From a checkpoint of a small transformer trained on Wikipedia: MLP 384 SwiGLU.
Each number is 128 + 24 x the weight over its row's rms, rounded and kept within 0 to 255. Layers, rows and columns count from 0. Numbers have three digits each. The size before them is the row's rms in percent of the matrix's.

# layer 3 attention output (transposed), 128x128, rms 0.13, rows 116-127, columns 0-63
080:165082165110092129125095183101079152125149132137120152156090151156106114111119065158105131074124140106151109100118128108139138127147092130132162088138161097129163162124145119113131135119166122
091:145119098106145117127122147135139090146153119086145132099081129152111088116129105103133129097149170112113135104100144146090168157098124160170149098137102110099154109122172090098130131137146113
088:112147134121145115140115086128178112096144068174099120131146105110115174132116130099151120147129098136140112148152153147123071112168139117124136144127109157135091137139126137117124142187079165
083:118116115098103176102135099116115088111111132111138115172169137134131082165092152107136116132171137142105093162161134151117116147122121110127113121142120104140134142135113143131127172135123084
077:117152151182117176133093134158099157132107139116142127128136104086158156116110152113122100157179125109139138154153098147128099098111144186122150116117147134137145083170132148121084105163138149
082:145127067124151089123169094130159115134086104121134147153139090097131171149178103122115148115062104108122121144136130112151085144159133067118116138122138106148097149116113126154141142142103117
078:086178076106169152129116085110129132142175130119081103139123106117133116166134141137108133128111118185101097160115122103103154133142151115145136124142095083083095115158103131141134144138115124
094:139121129110119141123081138123084105131119132089117091124161099121144129122138110116139094131177143092117143141091147178134110134125122142154111133116148145151109101156125140075116117121112133
095:129169127123109122126132169141100130122106146133126143156147101095136146144138144115116138154100099122124138167115152128169104111174088127108153144117089118153112148152136094121127129121137178
097:140166133131144103135139127100124124133133111132130159120110114130123158105156121175085133141044098152110152120089144103140159142171116126078145129140135128111103134139099111118164102090102167
082:099120151114121154103152132116131169136122173099138172122143152152115137139137131150126143141096103130116157141123081116111163115141105124133121117186114104121148129089116131164169145093165109
083:129145136162133092161123106110128092123123120194086089190119119127131152132126175144116087158142102158147124129148097117156158096150159134141126158139151091103145114146159148101107131151132175
# layer 3 attention value, 128x128, rms 0.123, rows 117-127, columns 0-63
090:114134140143100123119127118136127159107098137167119117135176114083116172141125161154122129162118107145144130137169109111180100080153121109086102143130137158143095138136112164163134130136102133
093:160111129135114137122138163123082138176127187083156142128125136140127089116117122157098097109131141121086140110109090113143174147110100138138111111137135113128149116115148121125144122082167107
088:162129136149153093141133165152136152158134115158143126080080116107148152077176126153118154111108113132143157098098143096132133115121141144133114121131123159142114093105141116138137111120134161
082:125127126071134082127153112083173111124146128123108139150127135180084103140126089136123140118088117132120132126109148104124175194132094075114128150139113148116124182104150084141162155088116123
086:109117163133111149120124155126095145120155143129146123113098162164112102111111138128148124118189161150167125097137120152091199120116127198133160123146124139125145107126128141105100126124152154
083:152107171132080120112141176128114152080101144146176140128125149136097149089136102124149137116140164066136128104112135169159101127115115153120131150117157183169180106111134110123137111129139141
094:108161127142145100128175135136191126121127135164124170133093146153096120117123131135115173116082121164158106113153098085147142108125128092090159106137134135115149147130134124187139165128118122
097:124114128120142130140120081128169141140130126124133111115115151150107123149126088165135117105155172121142126094131112127068141143075128129144123104117156132112150107108123129132132125121126081
097:116112127133122144120111134146135139122133148115106115157132136138125110155109136092145104127215162098140087114150113167126086112111145127164138124107122149151183117148128136143109134170147092
088:164144104132114113140111115133142088114114086158118099113101119094143120127104156104124131141159149131159118112122196133150088139123131121152132157083134148137140116158128127087091111147090162
089:127116124105146145110126139123118167142130147057147170073124143111133112106134085099111158112108150088090133129103162119080104183097106118128127125101109171137108130121107120161146127119129101
# layer 3 MLP gate, 384x128, rms 0.139, rows 0-63, columns 0-63
102:126151123098160103093128091122064128120126077159146116121094148120110138134166110085148147177166147113129117132124104141159114165147111177093159125128120142114130135155156109158161172102137125
089:098129079115118147145111115084117085114099155155167151138114154107114129119135143119132160136135140136146084156124160134124118104152141159116148155198128108095120169103119146147155096141179117
106:133153103125140086136116144136083073145127122113117107115086142071152166143156117195128159113138139126124099102136115158116136072155128121139146141130137139098158157132149154128148106071176105
099:166124153131108130125104158149113129165070102139138158134137141119129099111125118186128154120131148100142089161130145168151113126144100118167154178136135144114143115145121149117138151084142124
106:160140120098174110096095160092106095095124139165135103158119181141160125090147121133119129157152139119130122134153123115133088139172132119129146156138138100087106176154128139131178174112145149
124:144141068152150118120106149101117135144135109132156111106121155131108140125145120139147156186135109100132109114144096171094130133132099137109146114195111134125161119137130149116145145123130095
098:189165129111138118130107122116091135164105123105095172108078133089129172096144148141161139143140173142138118105118133162112147133141107114149148149140123134142164130158163124106087174098126091
097:101159061129156139114142185097093133171102102123127095110098118117156171157132112130119077136095111084101091094150111144157138108104140151131157103120111140080133148138177131139152154099137096
093:139104125146087127080116113062091142158109130114132092130133155130106115150111096160137156115183138103127132099151129160141128143132110085148112115136122101130153111128166165116159107105113103
104:121159107127170117137124138110090170159075113132121116155132143100141163094102094129095098163148146136102089096166160105116123153124126139151147081119143146135145161123156119174124178094117115
104:140166151123163174115104131121065105155130094153113166108106174091142142115160088106134117174146093134077130115106165091131111139171097177141179166145143104101156131135131155130125176098144106
110:156192158141134107110150143111121149147128113141096122086117144140151135094123140109140111182154151134092119124143152106135129140133111139151142092108151146125118146099162112099152155130136135
108:133141130124119100116121138107137122153133114129119119134105104090083154141143071116111132147114142155143130128120139126120121119149116138109106121163126150145135122181105160161189118136156148
095:131124099127124139133112101151128177101107135185117131077121105159179142119118130146146197138166119112143139119130108119112137094120074137157147113138101130140135115118149121117102130109133097
093:168146135084108118117077163145128131169142096094088122143109167114129140120140101096123136135128125132101062107156145102118103143153117142121161169132099102104084110129137147124119162127152104
105:166131104135112138111134114138146158125142096149112101099101137059112165172161104101143131099175177131129152101139163131152118128179105135146151122159118120116113149133094110097135108067176151
100:134160088135154134126142167130067126143116148133121136124107138121131134100104113140160141172169176180117127146157138131098136160121135115121154118118095137152099125176126171121170142144151135
102:131116146106109094082139146138108147134134148173101139118099150146123121131098090163126117108133162118143114107136104091130104160163129086147132091182176099078153141130144115153148157109188089
093:155118125146124103119146111090148152126145116115090156112131143150106180114175087148140143141095127095121127145146150115145097116158098130111123113134115108142087159149118130156159150101108104
094:139126126075134127120096102134123168140111119135151104074122115139104129087167102162128114145133125115181136108138101158117148131121108139103131111124126109108159144199149121117097131137118145
103:144085143121126105089120140104100139130143142094120134113082163153081111122098090155124152079146168105125136070110131091075135148104083138120134099142121141147146167109160144087167132121155135
107:130150121167122155119138132123141171108126098119129130160119101137158116116118110073143118147125126098123152146192126085103117099110069161163148068161128130139127128174127161102171134101132158
106:149125074170102125132131170109149153122102103124162109082135105119109133136133081096127175155146147137136087122132118168092085128137098127114152107175116070092124150159103131132154125137176127
083:112125150131138162148156133099078162162105123120150163143080102140148157105128144170096163117154140126139064164128121133139141142164114103136127127145122126110125148152125130142144134113130096
102:118133077130123121125095174120122142107110096140154148160105142143092132110136114145124099166111192125154120130122089146083142114105143181117106112125073151143144135152153149112148166167135141
101:164121128175109125066122136125118133151102090161124124160116111158114117133159086102143131165167131156100139072143116120145127137106106156155151117107141139152152144143119138146120097108107134
112:153147125099145113143110164154161156157091109132149084145100143099134167127089112162134106142139159108139134125139108144167114145134084114134129132122138179108143106115172167126126181100143098
096:143173122114084115132121086122109113176112142107102156125101143091131126092093159140127095113138103115158074122138111131126148131143148152132120108110117138124127112129155126133148158147132129
100:133150082128132130081105112076086145126123123088109105121134169153114150116137115091149133128129114115097094108168128125128139104139123189147142133172103120114128126155129130157123112093139163
092:147148043124122090117112139145124131145126143155116107099115120140149161156141143113125160137141132106122109101120135120080155079163118127119110108193111171134130162126178130138157127084098118
096:141108120120131120136150155132131158125130092135126113129130099138096116111159110133156138113107122131154130135138145120156139163125120136149144151120041129106179100152127163094140119072127100
095:125162117110116162148077167086113133148120128133136108148081117096085110159141099130120154186153104174148129133147134105157110135178118141130136137107122163105169128184128138116154124098141102
098:152165103148099078123135112099149165114121159124119144139078131119121122165102149142135146106092136173101092161124131099123102116176120110116170124144085085129130140144141117110194178132151111
096:141143113117169110079142170104150127146130117120123130082124110131110194115127104084120118131126166160087118125116145079142121158129108123132101158142134125168139106163145136115105166123158125
095:106110119127110103100125185085125136111119123132119146119090160159109151149095122102094083130131134142103134123145121124148090143118132148135129100121108118112071152160100127147141164136123157
113:142129098126135122118128183146135132097094130116124147108108134126102101127128107107132174116119150130132132102110134128101072135189065161107145118195107101087149138121116129098143182132150125
107:152156095125136106112117130083128104115153139120191122112114150114105136134072126124171160145141158133079117151141128133119102127156098139116120120180118106137125121130131133111116182067152142
113:171127097120153107089118116113149139147122147135138166117129129117115143142111114122152128175135140125156105092164140119120118109165107160100139160169100137120091121137132109108118119095172108
100:114122128143108137114140152124121180096087123127132114137093145136121115120141061129086118174139136116139151124123148156105101146145098157145139145181092114072129163186147135112108166104138132
094:175117113109116180148126117100126117134112124130125119114113186107132124148149092138152153185134119140158116112136151150119159127164077140178118137205103137102123149140175112124156151100116109
088:141107123156136143159072143075113142147135111100125089123119090124111170084101106127157141194168085141137105114150085114150109135119156108115157102154147138107102141164156116162139147089112130
099:147124107106101136124125137152118094132119114145165162081142117149157171130134083091136116117125132138081109099203083123146110086097099135100131103145125152161131102096166117100143137098152074
112:183134113113152134137146126077136164132079102150129123127083159110124119101143118141142160122177175135118112125142178109115099150120160137139128112153127135136122185179128135166117202081153075
111:158144126109142128105102157125173104115115154080127143153118166096104118085101126109152125155091123138168182150115146135121097141173142154153171143140128107063167136155156172128153121109162096
106:152156115104154101103127190141134129100099122102104179167116119132092158151122124153145118130141132171113137144125159148102105137118080190108140139155104077112127118159142160129139172132138133
093:104140134122151128094075134063144126137128086114151173152121154103120115105130132124078136179149154135116105084150129106146138140137094118108153102148129129120151122170150150141137151171130127
099:131136116091134117114103147076155142097106117137171027137112128102120135131136110120154137136155146075133113160124089144124139077140122136129108144141088106136135112162134156137139153114138141
098:117159107135138119125099117129067128146111089123144092097141159105112147159137118090137151121166176093131108093130112147116142100156097100119133176179130052085133117171091130113135106096133146
098:167133139176138117123137137103095093152120141134124112098112124191133095110133141122131106155149226123121090147112151113141144130124127148166130127116092102121137142146146097135126135107165098
104:150168133138121130138116117144136123119144102097168103157064153138105161122120102135125137154191154082154109127136080126148123157120154133121140145127115116147136123162118153148139160108143075
093:189146144142110112141099144153114132169115123127125123122126110104086165103105108144127147121106130176114144132094169069103112129196117136124164156144110118130147146125118078141151113116130138
098:114130116092110143135139175128155116116105136150117128093121122137125189111123131095103086130141155126083123113121135128114105131079078144157182104179114139110113118111147126091140115111139129
100:144106096152111122111143137151158117123101098134152129087132140113116146107158099078135158141133117124105146125146127087109137130133125119135120095147106081092126139155141136109123122093150137
099:133119111164152138131116170106058142171102128153091136121080117156127121112146124136157149138154110132131117118144121112168122162102161138129165074114125150143165143122167150142111131121083067
100:096120077124177086110112111120104116141118089162193092099128146116120131126146123114168116127098124110136126126174129154134107087133103117131117142172101139104103116093126152112161129133143131
106:150128107163150086107088161134081157122099122157153106121103150122126158128112130080149118138110112128156118146158148156114112140146113157128109131140112120136145153067144139115124153120161105
113:152136107177133103125107125085069191147100060150110096129080145165168151130142102098104147177145102130109144114142123120120112152110106162138158115110097137141155143147179156126138160113128138
101:140156117184140127073108163090114108133132090131119145112084107121133132105114126094147121161165163114117135148157130117146118161182140160153138095130121159152116139123107130086183118120125103
106:197158161180097118107128142099106163160130126132120110127113135140110140119143100115096125161126143141121117067126121138151111108103108149159152119127142139143134156145124145109142124117113131
101:115154135146174099120106090129104096143109117131130162165140151091137121137127130122195118103116097123102124166151139149105110134164090165122138125144097113077125132128153128149181162154151146
109:118151077128131170092122135141130116124103118142124125082125093120097137128139129128118140186120117121123102071133147110098130144127079171098126146177077103102118119133134164133124130126167162
092:150145118158131117112147115117131161165116112138075087077147141139133136134143117119123142195105097126146138111180106079150106174110096159173156141176113122094157148164164134127126116099117118
106:178163114133130113142100102107158130175126088129147141121097134145145171143127104088148123174153110125129094084142135114152108174131092134165173160136137129134138182123158192100137116118149115
097:171137111149094124061093103121127106125126145097159104130132125109110160123152144145113159116121089176122092118167116119119154137143095178156150165126145131090085116099095135129156169177140128
# layer 3 MLP up, 384x128, rms 0.12, rows 0-63, columns 0-63
104:134142137131067138131114154099143110132110132113099158103135139133114105133057143130082113157100156117141114099143117151083141169114126098151065152115166122159128119158104117129142103151114101
090:135102143130172101093131106082143113137098119071142105155135109132142126099130154097040079143101080089128117115136093121105150141118159156160115140133173104150107115151148128138150158128148140
111:138129104090114099152121163110131133118123102117137117106139131171199148148113117140110118129156103174087091066110158108119168140132125111109133109120138169135091099092160135158140097142100128
104:116139138107097158135127135112105132122097137124130138173155137139170093099117116127145163128144134141076113120139149141150084096101105170177133107134109113131148117138170142154153123166090171
104:111101129092141131110162096185109128147126118168120145148147168131185143143132154127126116105141156151133106095112174105127133131143109089128115168129128113124150125165120103119119110094181124
128:130114152059114173114164128157105109149109149111142131146126200112089131135113113101126101106152157159107163108136167122141108127166154113153146149144124147108117156099112129137107146124153137
102:083116120090096136106129135104110151133140100126107089111122101148176109136085119111114132152153152141134173136123152142162120149128103130142110163148144145132155095137127123129132179131121160
096:084104114119091149142136139090109153118153111136125058118069108115105115156140121154120109145132147136140115121113129174159156101134096134126119113142131154151156177162120144130101134091127079
083:102146158090165144143080121135123113134154127138122131140139107113165137128107130119097121097151092129094060129124131125117089134111128149137132143143129110097128124153090117107095145128114144
112:110127149130090157095110123119141134150133128179141121152065084161113117128133117106100116176099130134200138151133122150151166131120099115127079152137131128142180136104157163150132104140128140
099:149158141137120138148131122083120133115124077146172114094126180143147143121090130081066122138140089146080158071127138084117152161118123150136120136134138116158103089127124122104127148118141131
116:151151133130156103135106125134140111151102093138105125100165096129115141144150159117098129082168188111121100141093170130065135107139120085135131121128145099152112125153115133100130073126105130
103:146125089136161100157126126134117151074137129157129118129092139145164110112097151120129114152118108105096111117140124100151133148128111111134163129139107131101104128119149165097057110101119132
097:125132145111092165148139106139130156128127100162105116147123105100142082108133113170167145111171126146158109158098136158148179114148080135139102127103159131110127105108122128143143091116096121
100:148113152137093073130132099104101172158133125153116095125145119134151136123148161069147131076131123154058095105114124164088151100134122113107132127129129139104078133112143143121120141127135148
103:148138107139154090151097095108095107159143163139107167140128147072100134122151127119142126161086165144078124083113140073109184156165089151118140155124146134136098107149144136130128145125147123
097:132133091114119173131110122178124098120144157141112135089112145150124144128122155093121147139148145157139117168123114133110141132126121157122135106142157075105124149058123111106102123137133117
089:127152125123130121157105106126139119130125137082127091076165115127095148127133155095120133152157135161114163156117169149148123119156109158128112138114086163144136123136093147117126103120093126
083:154071117114100149114128128098096155117158101104124119146106161092142089119122126128125116095149146159112104107157129133091145158142128125113137123152124155139203127106156132106117123113140141
098:094115098114124168073119156170148150162111156134124118060173101139151088128131157126123132114132119166144131129144137111158134088127105077098130159140171153105088103145130145112125094143125110
083:162196112134154161136139102180121153153097108104144142099121105101147163131144101145113088120148115166078101156142148154126120137125156146122129112123121083097138102122147140140128169121113138
100:136150124103139090116125128096147123141115135144109149110138116131156145103093158149140128122106138142099089141129180131116122099112113122123124156127086167116096066109180095125143154174112143
109:131129116114106155129163152148136131104123112136102144098119074112144122099137137110121156157110128089109111062140107157095152176121168104124138077167075117132170131124132121107128137119123159
087:124109121088149106150108111157142145099103102153112163134133132111139178146111149102160098143076121129114153129121102146143162146133092115146128107128133153130095131111142112111109136149188111
092:128140123171144083121126119122106147140094159103121127125092108103138133142115120148083085118141141137081162135133158102137099136125174115145115048103109143145162153092195107138140121138128126
099:116165143114125091115118102142089155142126154162128147139164131154135114129105152102122102132134128126117138130139161117124114127139131187123122091132133102129126140152132094107156140112104122
115:073169129143187098127122134139171145146142155135172113119129180151116156184141148111085115156138152155131107063104137154120091084101124110134144140140165110128131141102156093138107138084160138
091:129113165128121133146113097140103131145122102123147175174103142067096117154134118138151119105116174176136165148129126096161113139138133165138110113137123149121136116122145079131153216178122156
108:169136129153116103160113140123116118141091126163156169142105148105141145152118142141131087151120159136119123145123127110053126140126127115093130111092127120189146164148149121117100135122165110
096:120122110122162158116167144111099140128146123138114124116076131123117138127111125113105166160140107134118090113169095137153134098131095160163105161092159108161129154109101147142094069113140111
092:141145171147129152137127142138110112165119123148130166157109126112172155162054110087121134121146109141105129101114150097137098113149153153117191102126165091120111125132151130135125102137129124
091:181097098156127108116128136123142152113125077159174122088137165125182154127093156100149125129102104111124131099132109119138127116129135144141134112115115092139109152102164148161124151084131116
091:125164156130098104143118157121110189130107182110145145145127149109163129108089156131124084131142145151154120161131137122145132111089143145124127136100157137149135119134152122071149140168119075
102:146084146173126113103104115163152169107102114109156133123084152128193096127059093139107119125138091126062108118134119168140164113144104154157156107105135097104134113097098127136117090105099141
097:151151108093097117134149095103145145142096088095125087148108096115136137120101150140163142148116108146101148149112118147086119095142118162123151131132089112176122096139111139180152141167179132
096:147096127150067150147113156130144118097153103136148151094130112124109135105113111099153131145155169126142144092114130131114131169079165130177107088122116144125128110107137095145151128107128178
113:138096131130123154125151112096139085093128150129132123119137187104159115090066162136127169129160139112097121151126144105115146152150142111219158142144126179117104102133112149129120153132100146
119:120118118135131122110121167141110083107076111109102099131118135122113159152139159155119104098159150131110143156105140155124187165091158083120096119103124107093154144137130121124132144166118116
100:128134089096196138136134172132137155127137151146101128174088118139100140165181112149134165124134127118135126145140128128102130136127132135137125114150099158180142128120082114100094117142107145
085:153095121169109146139127108156115152116149114119110119102136158146115160169134112148147116122159124107164093145094088098136145153072116128150098100122147147109137183128143107149095104131088086
091:102131113129147183123119119144123108117172132127099136103101160140139117129132110109126164147128148125147170095146089188163118176158163155174162146157111116152136159152142094161128107135123157
098:137139123092112118148154146103119136130130140128096136107154130102140124152144156087140150168138179182133116113090135149148154165147105141169149150141125152136112117102113100145142135137081133
095:110102134153125158122145147105142133087114150132116048152109085131125142121118138132140105136168140172138130127131123172172169144094139142108158125155115138151143117142135105161147119129150145
105:099119162146092094119135125099130102102132168090108149177127141133145126096160175127131111132134126158111125172100127140084155155118187123106134111135104121122118112104179111149168138149137119
103:169153116094135166137098130135113106144140151121130120167100132116150131078110117136132134128144111159138091102125105157119146152123125117161141171121180158100100138119139141116149172107111079
088:153124142140155106119086132126143106101140126121138162105146165202132114122140143128115159161125159159125088126135121144141160144106124127090139106163139122121108120183136106106115145140078140
098:127100125128110104144156142092134082110157147085136115108118151152129121129152154086111146108143179108159155124102130076158109087090138143094132155141100104139112146129121160117100113147138121
097:147145103091121092122148131131107135140109138104126131131136173154153173128144150081128114097112136117098115194100135133105160144136164135139105149123134105132130103110127149110090111133127110
092:146130162178148104133174161115123135134152156156129109121138174137096084105167107152134121139112113114118151094124106130129087106120136085091103118104114079100160162165143138167116135091132101
096:134156105118145142133112141134169150116097166096150146118116115127081115116096143143141085112116156097131128168135143123159176107127129134045105134129120137126111098137120150115130154129109108
093:105136138127114141124103127153121153152131113153135143102124127127116141114076107126149102128103160156109159148142098138093080119139125112136137185168116111148138110118162123159123140077130101
102:112163136118156144120154115129111107090099133125130147157119112111099170150093156135134171156099159134169105115118151121145114121130126166149105140155097121136147103097145069151111096149114130
099:147161147121129112149131114132106207156128104128116130131114137137170157147138085125113092121176124139117158122150120117132107177095120102156128169102128119135135144118088130125110135150087141
096:124117123112137118120118132123127089095117163133146139105127114187115112109148137130142088116106128092164128099112060167123141132070109142121105127107112132112191093119148154156129105130099165
099:097112148158127112126129107199113128115094085162114103107144140165118147140130148117142133167120101115096177119119114087105158129083106127113128093138169114117160121155103149118122130152129111
110:129106119109150094108136120116120099096150152129142146109151097152107144126096141086137160120131112142112160130150114141181150147132140134135098149115112099145109129133134116053084086106158176
108:068117082155137131091140134144171133071146113118141136128170157140137082132134134111131136124147162157087122127153146160123126114114113123122114119139126104088071077138122148122150140143156166
104:075099116123159167134131147135153119130121126150145123125102096129128107121132112165168165128125187106128130112173068127108092102207158118113082113122132148141119127136137107100132126108130108
106:126123148101116153103133138165120140177127129083117170163126103100084133113065115120107125124130127159129145125108142131152124080151110145119132146129105086105154117129123166105147138132090165
097:112134132134121133129150131140124155112121106156145148090133053153082167101104121119097147118182152126092100126121134105120086100145132100084125145174150102144140127110139133085120073112104126
106:140134150090148113150151119170100162126076089120152114160106147152118151176162120129120075112113087137148132124105089159128130091135079152173092168084123090135170123126147182133113109108089145
093:181121135121130124089116178088165091119140131162152152136119093100108137144118141098138193135136132148135115156102143119129146115153173125106153124113131101156118130144105145121133125125165145
101:124118164099172095142067129125110165131116106141118105131108129126177145129187108116151091145114103141123140081118098179121120135132135130120097095144106144096168100119133141143112147143103166
110:152081073150096131094138103126082109124110152125079086079131111103160162136121158111139130136139118124104100121133127081106158172128133088149095166146128134094094136122112141097088135149133139
# layer 3 MLP down (transposed), 384x128, rms 0.121, rows 0-62, columns 0-63
107:161139078103126096132097147125144122135145139128162087144138136089162147119084153094161146119110132148171126111147109135144105106177126148108093108122103097116134123113135116118145131143136147
089:132133155093137134084114137142118157121152145157140088107126137104112123114140112120134145112128093131120151140160144121118061106109146148131123165110184099135102134142161126138136112088122123
108:148130145127119095115107119122139120084127144118098170074116106135143134109122165138138158129111113177140132088105126128104119142078076123097144124153139147120109124145158137144148116136114134
102:155125150157102156143130102103084163130110148117127151103146123156141126097109136149143151180113098140090139108161134136161111093121121112148091113159118089145131150131119140141142146126128179
102:091114123134107088109150121140111128142136058175135130106138133144134139121115117141110129141095131173126129117117139127083153100100113151182099116087112128153127131092162126090125144131116121
119:165148134112155117104135108113155162134097141103157085128116124126145154146140131093100104087168141149131136100138103131137124107128119139129108150180148101081170149128151118146089115130100149
101:129126144129129136123168099146087146154160141130149098152076092133181145158096159132117127096151132128166116140136112120086145143112126174141092118165144152130214127127091095139123093127123108
101:138103116139140120071124158118150171143141121104090096101103105144167143064103156129126096119135155120159109121108135129144089080148119104129093122114155145102107190119138121146139140140156136
091:133128123144102098078150115100100141132107126138119126111161117164100124132141130133117149141120123127121153152125128109114114147113056134144142154146178143131112099126134152112133117109138116
114:084148141139141147122113114106122133170126110171122107145143122099131121092121130126117116128111123151126134140144132160148079134154121147077101153114124139152166194119116098159177156131137153
100:143102166130167143065141122093105107103141100134150180121155127124161096116125119144118110125125134124108140125115147116174109113113191120144106119116150161119129104106177071130071162108151124
111:137134110146166149118146121124166124124139147119140159117134113137148076099167135112153083144113096084122084123115090073123086124128139093077125167155130141122167117127113168154136147134165086
108:142119110163157086122130107156108139150092176094133122113062097142125119140122123107148125126121146119105146136136119118144134125154105127099092122116104117118095137181103103109129120068107100
100:112165146090132159132160119137089100118144110163070138137129125101156145148151113112129099104129116101137146138112136102113131136141181147111125156114150133163123130077111126100098112166153098
096:143123151102158094169162097106117139111158103143123140101094109150137119160137138140118158087148114095130144130161160105117128120149095082140079164123122126107122144146114125117092140081087148
104:115156123127101110111150123086166104140107137069140145163115104100121133142119161107146123096127151129118099131135098145088142091073129202182145164105104126100133161112149088164118143110110134
096:136171162118106125081159134161118117138118128147135126127145094110149091141101145109136117134084086121121112116076118115104088142105091159154147088109140126111127112116144122152145146154132169
097:106144149105146107112085147137088140108139106140141112156110107175089109117123136133147095118146117152104137110114132100166139092145109134136138089108207123123192148153153113114142182120166108
093:092081144133104161166134113092110156121135160165126115138115148148114150127134108123117129143161165111146106132124146130161150106126134148143194113101146150130105115145131177127112090125154123
098:165135155112104080114116114127122092145153144147158150088147121142110111087113133129116064105105116162151129144119106141116120110073128127111110118180114072082147127116081135107096116102154140
090:094102156139112149158093118131118126071112146108167104178111124170121110176127112135138138177145104076112160123148141109124157151143112177110157133157104157151107114140125160104119122134119094
103:111122078119137150118128157081143132156108143100128075143136144152125133124093169069124151174116145101140153147134134140128148093134094140168065140100141138150098129139154152120127145148158148
105:079142116145112124175164082155144149147115132122149143124105100143112143100169141111140139145120184151122100091109119146122096104140133103139096089142129127106167128118112129130139154125124186
087:100144113110154152098156121113196127140114137103145158104097135129139115121156124163111135146105090090114137144128120145118118141121122115145113124123101097144093095098143110148111157124139159
099:131105117148109143105108120175160154144104101122155116122133112130072138132119111131124096117141202132098070151140132166137163143151162140161126083074112124165108132154144134126184129111145142
092:137122139109151132175162137121160146115151099110153134090143098094130091180149093138151101123144117115145112105127110144144096126138088112142139166136155139112148152120146160148132104146093122
112:174106134110135141117135121113117081120105151141166154147144157098135124119137140101081089187121122110120107137119174149153139109157167121146123144128114153130098121078114110118107131109148113
092:126116155129121123143190179156157110129122109118129120147099136163142112158165093184142116130153141103086091109118140112159147140152112118125144087116114140125141079138147127147137129138115162
109:165156102129102131131116114139086117143154147133114133149133075117154129164150156096135086105110148136116081095113120171104102096116114120121127113166102124153137122088114153150118168133150082
098:114141108125114094145143135126114146138148121130123138096153113093096156148125131089151187129138131110134146128131117180130149141107088203119099067155161124081096110082159164163097133138132154
099:089154147117146125120109102117134096129111123118152150117103129135124122084190131123142191125131147156109160128134117058126119155113133160081128132121116117124158131148146156069122107123117123
094:118148155096152149145114154095172092192123132129145158125094165162086147131148157128136153133159127107128077185125133118150116152095153151163125148141080145140148145117122145109075132120137120
093:093118156165163147155107119158133088153125102142093120100142078113128148136129127123122117157093112089100128124145144147120143138109116089137177135084084133168112128111127120098124161141137117
099:133134113158148137141136133098119127147121140135115168153126111127124130111119128090140123141180098152109160153091120109113078171137080175150150182133113125134149131106168135135142132097083156
095:102089084153123103119135179148125148128136131111087163120142123139115127133126144177149094127098130120158130143148133118136116165115131170114130104066088146101154136138102149081142125131105110
094:073102117139132172162117094128123108126084077128134098151138096119189122150109150125151153160110131126160109147175137177151092102087108127126143111102092155140121083102147140138148123147088159
110:170126130127102170077144140070116101095152130115074172150100145145139139151132169174123156130140114121153102145107133118132130118148165128114172144130104148102126123129138122166100123130138105
118:091126131154149134167117129094109125115126108148140103115129162122103151153138133097155096124125120110086114136092119143158143153117125121087112111118143128091185063126134152158121151139083117
100:131154111117109083119097113136143110074135115149122120135183143122061112108130154157141127136125124155143129121108091126064113092112122161098091113134154145082085115123124152142127161130124129
101:125124171149146126140153108143135145102159108139087134124128112143096129109086109107149111122118136148150098132114072139108129137156093120097149104111158148120125157093139084142139119107130110
088:121126174104126079181120116129161157119133119082136129131145079142169154127075110121130158111138145143111107150134151140118136140124128101095117141133164167142130090113099150118135119138153146
098:098133145132126129112097162121129129131109166085127134122123116137143118155078149102131140138128102178132125142173129140126129117147103119120118093148106172116125135114157132155114168120152177
094:095084148164126133113120149139118127108110128145150145156129136134152112168111152138114122159134138124179141083187121117156109175140126121106139151129121149143100151133157136128148141133094120
108:155145137121137090158095147122107122122138105117112180080132106154151113144116166122110169105118130106103136115099152108076123128096089124147158121095162097115170104127124147086133151155142151
104:182106136145128144173154182128143148127091110127128159158164130098106120134111091131120134119114133097089164126110120050106126155128143145164140160104082127132114100137138152096124138125119145
098:110079152126175125173155124133131173043139119106145102093126160127116078091133126084146156119130132181118147142115134129115127137140156064127143085122116113173109130157121094115111110113114119
102:108101117096094121091087142121106116116146166140122128107161170138138144125105133140139143142121130165110178109108154078124163160122137099126140092137145163078156169148139129134084104128128138
100:136143078167085146138156116121132088099162114105117161138102137137090134150091129087154097148108128108144132113112087074151159140123159102182091103156135135147083126076175132136133140144105133
099:141146097101144134124172119140103146128128101107129155148158140130100106139135149131112153120150140157132140130122143150132112156161160127136109143138166119084145115063122112113110120094108119
099:093113130145140121193127113137153145104139133101142173128140106107119137131120148123115093119145106126090070154143139109179142158098145152144092104115144142151138106147107125115156134124082076
079:126106129115155097157136108081133067110135128132142098121111128183179107152168150124107109152143118084138114099138120152138154092125136110086113102127099119122120110137144144128097113108150125
103:126149103106113133121145141144149141155146136132125128078140151124092122141097183084136124135137138131127128101136093154161142136129090161145142105130137080111145133111157126154145107143153156
098:141132131137149071125147148139128096140120114092140163141117146110123097156101137114074120100097101102152113092132109148156143161153108167105135131164094163146115114113132132097136098151111107
095:089141109143106158086138125121071119103148130130124133148124143121116117112153096129108106140119110109148130123094167144112149172091141133154094121129146125115185151113143121082137104140159193
098:161039119133112122125123150156126166102120142111126101139204124124097159122136115106162159128123132136139165161167148094123137131116157121138125145135152106121149109140162126138121128131103107
110:101100089113171154133096125123143177106101088153178107120141122137138099091063131093150143094118148145120119162108119093174123110127139156131120134107137129147175131120108139097116137150090125
110:125134096098163149133125099116088106134128150099133083132144171173126094101151113121149163154087106123154125132127125159093188125132111128135105149102090135147141108127124177088126109107154102
101:105107130157172089118130108125134114113138146154076122083124134149134127177111104165105127126121179170165103145117120152146095128098095128158102110117129135140119134140132132126126074150086125
107:164098077123164112167129119123126085145133143130110148135123116113098107158141131098139100137144117132109123143145130081111163147130111131072170125160120152136142130113118136103148124128176172
101:147146136142066128066120135096112161145138130130150117127130091150106142148119112118120197098149162131169122137115129097123081151105123145146192089095111100113127150125102125087127125173134116
105:161121155137134124138124134114150147089087123102139130148144113122148084138104105125114099151156117069153176129121123149106145162142134151171155151074096125105181152162187151101126120113099082
098:092117101142096111155093128153150118125137113136140126145117134112176120095162088128162176131144158166143093104134150187104089173182153107094110144104102140132111105124162145105154109162148111
104:148094082187084125129128119154118122104139146144103103094122072135131096154138126114126117107130127131102125111135125123123147113192118114071095141175151164162090128147146112152148170140107061